config.toml
num_hidden_layers = 16
hidden_size = 192
num_attention_heads = 2
num_key_value_heads = 2
head_dim = 96
intermediate_size = 448
vocab_size = 8192
hidden_act = "swiglu"
norm = "rmsnorm"
norm_place = "pre"
norm_eps = 1e-05
positions = "rope"
rope_theta = 10000.0
rope_fraction = 1.0
qk_norm = false
attn_scale = 0.102
bias = "none"
tie_word_embeddings = false
parallel_block = false
init = "orth"
init_std_qkv = 0.0361
init_std_o = 0.0
init_std_up = 0.0361
init_std_down = 0.0
optimizer = "muon_variant"
learning_rate = 0.00702
beta1 = 0.9
weight_decay = 0.022
lr_head = 0.00675
max_grad_norm = 1.0
warmup_steps = 200
schedule = "wsd"
decay_fraction = 0.736
decay_shape = "linear"
final_lr_fraction = 0.0
batch_tokens = 16384
max_seq_len = 512
doc_mask = false
train_tokens = 168200000
max_steps = 10267
dataset = "wikipedia_en"
Each number is 500 + 25 x the weight over its row's rms, rounded and kept within 0 to 999. Layers, rows and columns count from 0. Numbers have three digits each. The size before them is the row's rms in percent of the matrix's.

# layer 5 attention query, 192x192, rms 0.0956, rows 0-49, columns 0-63
093:535466526525520508500499510558462473547499522515528518511523455508467561475500496479527518475475502508533503499481480489496491491539519511481447476511460482501500479482472487512526526512455532
091:504487449477485528505511528516464506471487459480518490520484498530517443536480480481514513484502492535492461515495512507487525467469477462533515518500510525476512473556499476502489502469555512
084:533478465502439478533512470462510532471515507468525506512503582477523496489532522488495504498510504529457469561516508523502508467510468540501481507502491520503533500484527560480514514494471464
100:525507500477507493478538501477517478496469518533491518526480471500465504507484489475505494487461493492476460479500538494507501524482491505501518521473529529500526482500489451501480535502515501
082:526513513498518496522498506508490519494491500504463480493495486498511474472494522529529466548427512486509516507465547534515485546501550522436503466510532520487463559491504479487513499529508505
088:505482465503459512471514536519514498517490465535490560524510492529505476530497525452477503466537486480454452452487465462546498489470489497500516503513527478516522537506521451483467502516536516
090:528524511500478520499520521523513516515489570547482518513488511446479490517471481536506513522468480484487495469500518508500489474515482509452539534487530447490511468521528489533496500508490493
090:496491499475541536469483530520485479521495501506445491477486455496508494468552532488480537531472509468482513500515503437498482504508484537495512470514535500492486529507525454471509535507475496
101:493512500501489490513538501522539511496465503519500486499515514529549529480507449504456494490520455502463485469508520540496507524531496512494519473494492514452491548492541484504499507498485539
098:563478522494501469485456463443517489501492446486537484491490532515495525489504528527499448468481476494490520527478525514542521501475514464491468522472462557492509509471484485466512488523467454
091:509477511519477507501519508478538485499471466551494518498488454513471505535488503488513500481489460512506559505480519484537460489524490528557456477442497451478527540499485483479483523484532488
085:534474521455519478511525491469550470483514554513533519506456511499458512543476528505494491465513513483494488501524510537491466486509465473464477555521522501470522511484472483522475493542498487
111:471464501511496492515489498495445494528508514483483497494501556472500526500501472520488499492510545507499552456476479510495492506504460513480491500496530506489487469488517496493452518534465480
098:536460479499518482568497486524476487489511571529523520446517507486458473489502483516497446495490525497472500483476502494502469511521484479497523507492527519470483496500512524536479487490460478
083:475539482497515503474513525443504514474489517554480498472515509466483505511481515513501510464503501498476469494509493501484514488488519489545519523475532489566531476464514495518479477497501511
097:469530516478487514480490519529487500529470479458558485484463512515486431489493490502483512487479515535515472536525488462501489529486517524472493450498494462476447534506490518501534502510472493
092:501472473485475487506485522517469496534493547505453488507484467535495514495537515476447490493511502490540537475479504530510488525510482497514496508494500500477498487433445486494464517479503479
100:473522522521500492488538503489482504520473492506460497516454533494454493468483450460485515469525494536483469477486492498492502504481482509505496538474519503548493466508519529489475494531507485
103:460505460493492514464545487518527460560521528503492488500539496497466480488437506471486509505489529547530507478525496483496495502490519513475473496502468448502471498483482526522500468513516519
091:504509552532497478509510492509489570519489526539515485491517483471498471481470490501508454514484492496478473492484486522492463513540483469472492483507514493498547524567509490516471510487485515
100:499473482490494500459519500511511428524468517478527509483462491468465526496557536512484516438475518490515542529479518471487523507524474526466465483483484448491478489451481470513499491543489435
098:523464427520511477486513485480484523528509470555501500525515488542481537481524491492502469493474545532445509491474479559495519487454556477504503505498500472490526507513477503484494492490527509
097:476501477472499514489453495490519492522474496513516454473464472511502504497562512488463550469498542506526530509453497478505476533513454497514474476494458516518471486468486458491527517500503494
094:518492455451477486537528515522477523522471508513530477475493483489527490499502520513482482513500493467459512512484500493493472503547474523498523454509511484501559536471496527548502472487520516
099:515534516502494492538465496498475518517479527494510461524523483534540483469479499506495484534525473485582487504544520495510503520492466514545481480498465501534502527473528502469480466467502540
088:475505496481527503497540507506492523514473497474507497491458478470496468512511479492470518517486492454489481538494510464433535515507500528495541534492492492492468485452497526468469494470501451
101:523500520524488472501533505540476514497525452504548457481484494534507527506533501498513448505490484464518530512533534538496481546530514484526516516529487521466557471520465505479527500462488497
100:486477482498539465460516485547506464500486469477467508504526509516479502542470515486502544473495480507486523467488480495495500499455495496533498505468468492475493470495475524496523516520513495
095:493524522483486505495488507508496523505488516541480482471511499527494514485518528475492481498494528474501497493509485505547496510501467526547510478448471506500534455481511502488448455444510515
096:506513495472501523510528519525507494467468511494496462493468476494447514497482483536488539506507496510426519536531454451498502496515478513490479460465527487465502505523519521486486486509486497
096:487511516507480503485513468482496499493518534532501478543519555567514470537487540474544519495458491556555524471520530547521501496506480490515513482496472485507507487520482451504518499513526481
093:524487530495534507518464493470488514511528534492443475448549533520494449498499517535545525502494529484500483463511509539536535480485519512550477504533484480537467492543500536526489493529461494
093:488456467482499440532449525477470479480551501519513488463483546496472550498484440490478460498532486515510510528502474442495500552489490487517468531484520514501481539474476519505514460548456463
093:499468525528501507488522532454487473511516465513522523478496550513473496515494488521509513446524513479502490488531486481486482498498488510463516539465498536507493525492512491521449535504519502
099:505487482529530526472483503476527479501507525478480485497507549504465485482500499493537572509506496534453510509492509505472535504532431460490496526502505491480473472534525492490516505501501506
088:515504471486530483478441562480475541491491538464505514507502496510458515476503500472481479513485479490509536484506475484476463533516501450457456534479532494475488480520503477483491497491535502
097:523492485481515488469530527524550486514478486476535522474489476502532503529514488472495496450554481515520493501500498462475522493492514515510511520493485484492493515494476481504508541481472463
107:511479513508493485470535473514533458502507473524498534486502474462486484499542500501522475473517490479485562498472524486507501512465488529487481485514486509468493530523500465516481528512490432
098:485535458500460500505509478498529512491480456531474514498480522468509470507515526516474539492520468501423504504474492507559497524491504465538493483513528487502501508524498515498507540515511468
085:523482489515518492469477478518509479519523484492520492512529538546496513535532514494519510473435522469467534515493490497462499467464555511504535538535450519505488485521505497523499493492470473
100:480472494498495477508484440520495496509514513473518512492523517487493472490482495513510487515568464514479538492484483477497497551521450441520550495492473525496488503497489493487523542496467547
095:551502506521495532467459531528487515492518500520494480489537490490489528496514529496547475485511527527457527442441535525504506508472504527503514491504492492513523463506500458476494497476492530
101:487466470514521501504496512472524470522496470533518517501490513485524526493516473505480507493515503509448502532487523493492473500500488506539447546518443486498553491490517500504510512470514490
084:490469462462461478531519517504487496477489490486508522467469497548519511500508507482484476509529551504513490529522450462512518544506514496501483528488499507522521454466488477514540473509498495
100:493521562480480511503514530488497470524532528513498460513501551506444477563470527554520507482439535482530535474500490504522480495478516547513458511494560504478453498504471507495448476506505456
092:507537475506526483549510507512490533521472536519541544494492482482509496472515534464481442503531470506533519509471480547514466516520498507485484488485509521506527520482474479505474518528504547
103:505499479539492498496492450512465502487494473476541509492450454485441478518514497537482492466534466534522499522470533500508474528515515478525524512512513506462482459488500492493488558526467518
100:481482499490516468462509495526528505537484483580515525492471455482490500523493483494525505445496461490512509568516507501544449444529475532472491490485467485466528507496490531502461513472505529
091:511521502528510500509513491528506487462498472536456479505445440477499500524516486477474453516501496506504527520511534523516528538478504498510495495511533539519505520501514421498463499523544545
093:561491497498508506491482494472509470479504516518521498488510525549484548520487500532508470473526458513487482489494493531504516535528473482515540523467494463473463448480481523481508463448544497
# layer 5 attention key, 192x192, rms 0.0977, rows 0-49, columns 0-63
094:468488481512490492503471491521529489521505482422496490488513501477447515510526480506508544516490495454521474495482494435501489487520501500512521576486522479498480502539469483490503535468449471
105:533466484498474492509522535524499511517474529495513488504492519507489452480448543525536504533491557509483545514530477500507480509491501521515489506472510531498482529511491511495440495484470510
084:529499485504501488460513529481465514490506474510517489462479494498532498508522544517497443484543468500517526490503448524536510509474492499489483506531517458504494530526519500505505467490543507
106:452471492524508500518485512531530520506536546504491521499506513483542512497526461528507505529499509474457489513489444509463496465515531524459490499464471531501500528552510527491529467523488505
082:454485545513533487476445498509483458524509487520549544563505480542507491494489500492496518482506503528529515527517515544524505477482501509512470495473445487543529466500500502440485549507466534
102:514491465540549495487508539509473524541524479488495485472491439469509541515502519498500485479493479492515521539534520511483497455515499504502504519508520548485492541497555481525471492521544515
094:511514508521493551500479499495482491515478467559507505521482489509523456476494464484506542500420508495482481500486497472494472481464532494503509437524446482514482493477465500500470458516489514
089:505450518489528494532522528514526477505511510500492488529535484513510539511489502502498488522490494517519494517484524531517480479524453497522509505506517483507480479514451537518497506474481528
103:498510533499508502450461554484460491559452458513518498481512492485495522528506492473542480501517481477477534512485535507467463513533468504536529503489523511500488464502471470456474533486478512
105:481559496480540538496494501485484493471502483496493531515459449488518489518529509468519473477485475535573482540550497514464477500473513491498495467515458516506512517443502499505480509509516469
092:495514483538515531497516465475516501481451510499502525501502487478488463517496488505492553477486507505496514487536502454500490525524532536485492485511458487533506494489543520505477506489552507
091:484475503465507471488544497495485547522494535484473464506502541464494495544519487467479495487508509511533507511515485460475496512530482487509494531523451482473514485496533500499545531543486503
099:546506518510473515482492530503513516485506495504535515461501497470489508487477472529494501489483549505471518527537489461535480546511525509461481483531529538510501540502563495494508491528483520
096:493535483474500528507464544509466470510499497521501526477506484478476519517434528517491482516495502530522521510488519492466509493434449478521507495481483501452485496529520522498486471529528531
086:469548487513521517500488513476531501434504510498458475492474544486506544530514501485467531521484502453491495509509457491462535486531525459496512509516537520498545466471498474503483500541476488
088:513476480461489480473524496514510494498515533464525479486473517522477473470508530511535497447457503472555519494495547512503499464487479525529509485460484503514510506522502462531491516512498492
105:519516518475495503476482552519509513484526494492428498512499475430544522499490499468497455519458505527477495543519515485459487516472564538514509512508518478431499493554531489491514499542522531
095:512522496518455493476464542492520456505492486490493487447488479516502504528509479484492518478516525457498454494507463449518491507545519525491445517503505511500502484508490464508514490506463514
102:474545504492523480484525495471537491512461556480497474525492515493510451523491464479497521493473532450465481489485486518486557547556512521512439488447461500479501431480445472488503515530470491
093:513520513497505505422463513494497501517495493524486501472506526496509551512489480508502495486513474481537492488506515490488506528529538485513474554533522507475491518497507472513533503528468505
094:486492576493476506532498481521498512471468546469478474509495491461538494506524529473455516533496500532485502473554456496477516471528456498473509469529475504501475508516523543475511461521531499
095:522479532485485513467488475499531495513501492531499476568507453449521532505509523439511499511540481536506496525497535509534481503524534517454543482511478497515463520468522473471494515523540501
089:475511532494470520502508480494502527468485541492528443498474510457532504467530521496500518485505486481475443523529490486485471464538466502500484476474490546442511512500490502487462543492536464
099:473441513477520515543536506504472536515517492518491503537494503461476538507486476523491492458492525502468568542475502496494508464474537483483524533529470497471481457529509538503503487528480533
101:458576496511498447494514503512490498491473487480535496465499553580509551465476493514499485470479537492505490487519540527505512516491507471511478513531528499491525494437494504512491498514488501
103:497464510498488511530554517479470517500504461536493449460471558476483539506509468507474489478512493492462517493519489489497458510518502492474500479532467505499482511441535511517476485541549467
101:465524433507495489539473558503462469518532515527505510458504457486516479515482518508505521537487473492457499508513504556511494472534463505482495545556467507500500525511535484501469461507553488
097:509497568520500505509511511514518488471465504497502460514464518475493442549511474461496521508497531456441487495505469464505511502533550522465462486493521521524444473512468477498488500455518473
092:472560474507500539505493546493470494490494498517467496501473523516491475528480455486486496489486536542491493524486522514489494479522504508538492524504480471457504490513524498474498415538531506
086:486496458459484514520501530492511490517490504485503498499513534463492465485560463514506488517493487497481512491499447508471493480501484516518528517512512520473519500525493470481472490475461485
095:512518469523483518473506503507497479469490473476449481525486469472527547527520513518485495456469517465505472541513497515466551477552542501486471518499506479513504491428494487509502462523518486
090:501513498524487532497539471518489506493529523478477450545473497491476550474463517504487447467467539460516498533488507495470514494520522490501473520488498473481524444491487524506546476536462479
092:521496495480490512524540479449506504449485516509508536459498495481491513484488573485529492553465478488462507476492522488503466500505490515500514473503479494472529489507497501516468548507527501
098:520488496467513477489471488463497517494498514527529526457487504470513427491472503498483515532540523562532521476484495538498510448496469537519471490456500477518470528525481493469468509533482519
093:513488447499469529488538462492523489501508497470529502536525492481499499496485486542492519520509497498499492492523444500463531508531529491512506516476547537506490443488523492485548475499500468
089:500523460526505482494494520511541493518541557486495544530486480515474489534508542458504497564515495494598514538505508491493482544506481464498548524481543478486538512477496494494535540524497476
095:449512549489507513524443507500485478529501515498496476480464472505510495531517483470486493516495509491528469496510507521492449565501471540491498504503491524530487514480455489519551508526498496
102:456517539497508519490513498502496521504519544468471501474509457521511468511468487476525468514516480507443505481504513472461483532509452551545507485495515492474461537506510499474521530486505493
101:503519536515528538489528516492544489488543502456448497523507495466528466498517473507518498456523460509495465532505507477464509496531535528510484511504509510485490446496505477496488522495447538
085:551478524496522492533544499481483511503508507511524430471468521449508486481497460524513482472495487478489550493491520520526527503528503499512474503510541465535496549555520520521516463529536513
106:493520508523498535503502511463480500518500460485568547486531490500505487486502511514491514524504494512491501490513484488543540493488515532486485462549454559496515501510454500497498561480490530
098:518475469526519534492493502509492464474530464529495508533503460497501549527493519454484476543476500529501508532501504449463537515530531472515536495476519454477512514498475499500563487521552472
099:470487513504507495511511463509514484490479486535483471496505466485546493509503489504479486509524503530444494512542572488516470500542480508494471497479498544485499505505516530500485504515523473
095:510488525501470529545511494494474519456471501523520492463481540509496491486505491493513491503482497485494520463466517521563484508495489536481532498505476520499495543545500486507443524498526501
101:545454499467484501466487481528496529494523514487472548476481544495477443486491499518500510526491538484496518485478483515481484482491431517507525510484501428470496495533495529487498480467501490
099:479492517547504507497450504541513531532508513493499573501536500522497504491478534476476519514507483512529524468480483489541488501457466496516529480534493477468450523567500506496502520476517531
096:495504533511483504501482536488495479518509476481541513464542524492537498469537525539545509496490509478504485487511477466490485464480514524465537471532505495531473491478467503484521509456539499
097:477512464493535486485436460482530501552484492513502541499495486487517478489520472468445511500494502509494477504511481506470509489462505513523500496519510530468506522543490505467511474495538496
092:467461511520494484534534494496524477530490548473531515499539483510491521451486507534504518551528487481485488478511468479469500506553514513482513492483523534470507508499429500502489557459495495
085:529516502460504529485599490479472524478516497554487556508450534479531462505491520493500535501505501490490482465483479472519532510520514492474489480484464512512489488515520478527508469539533495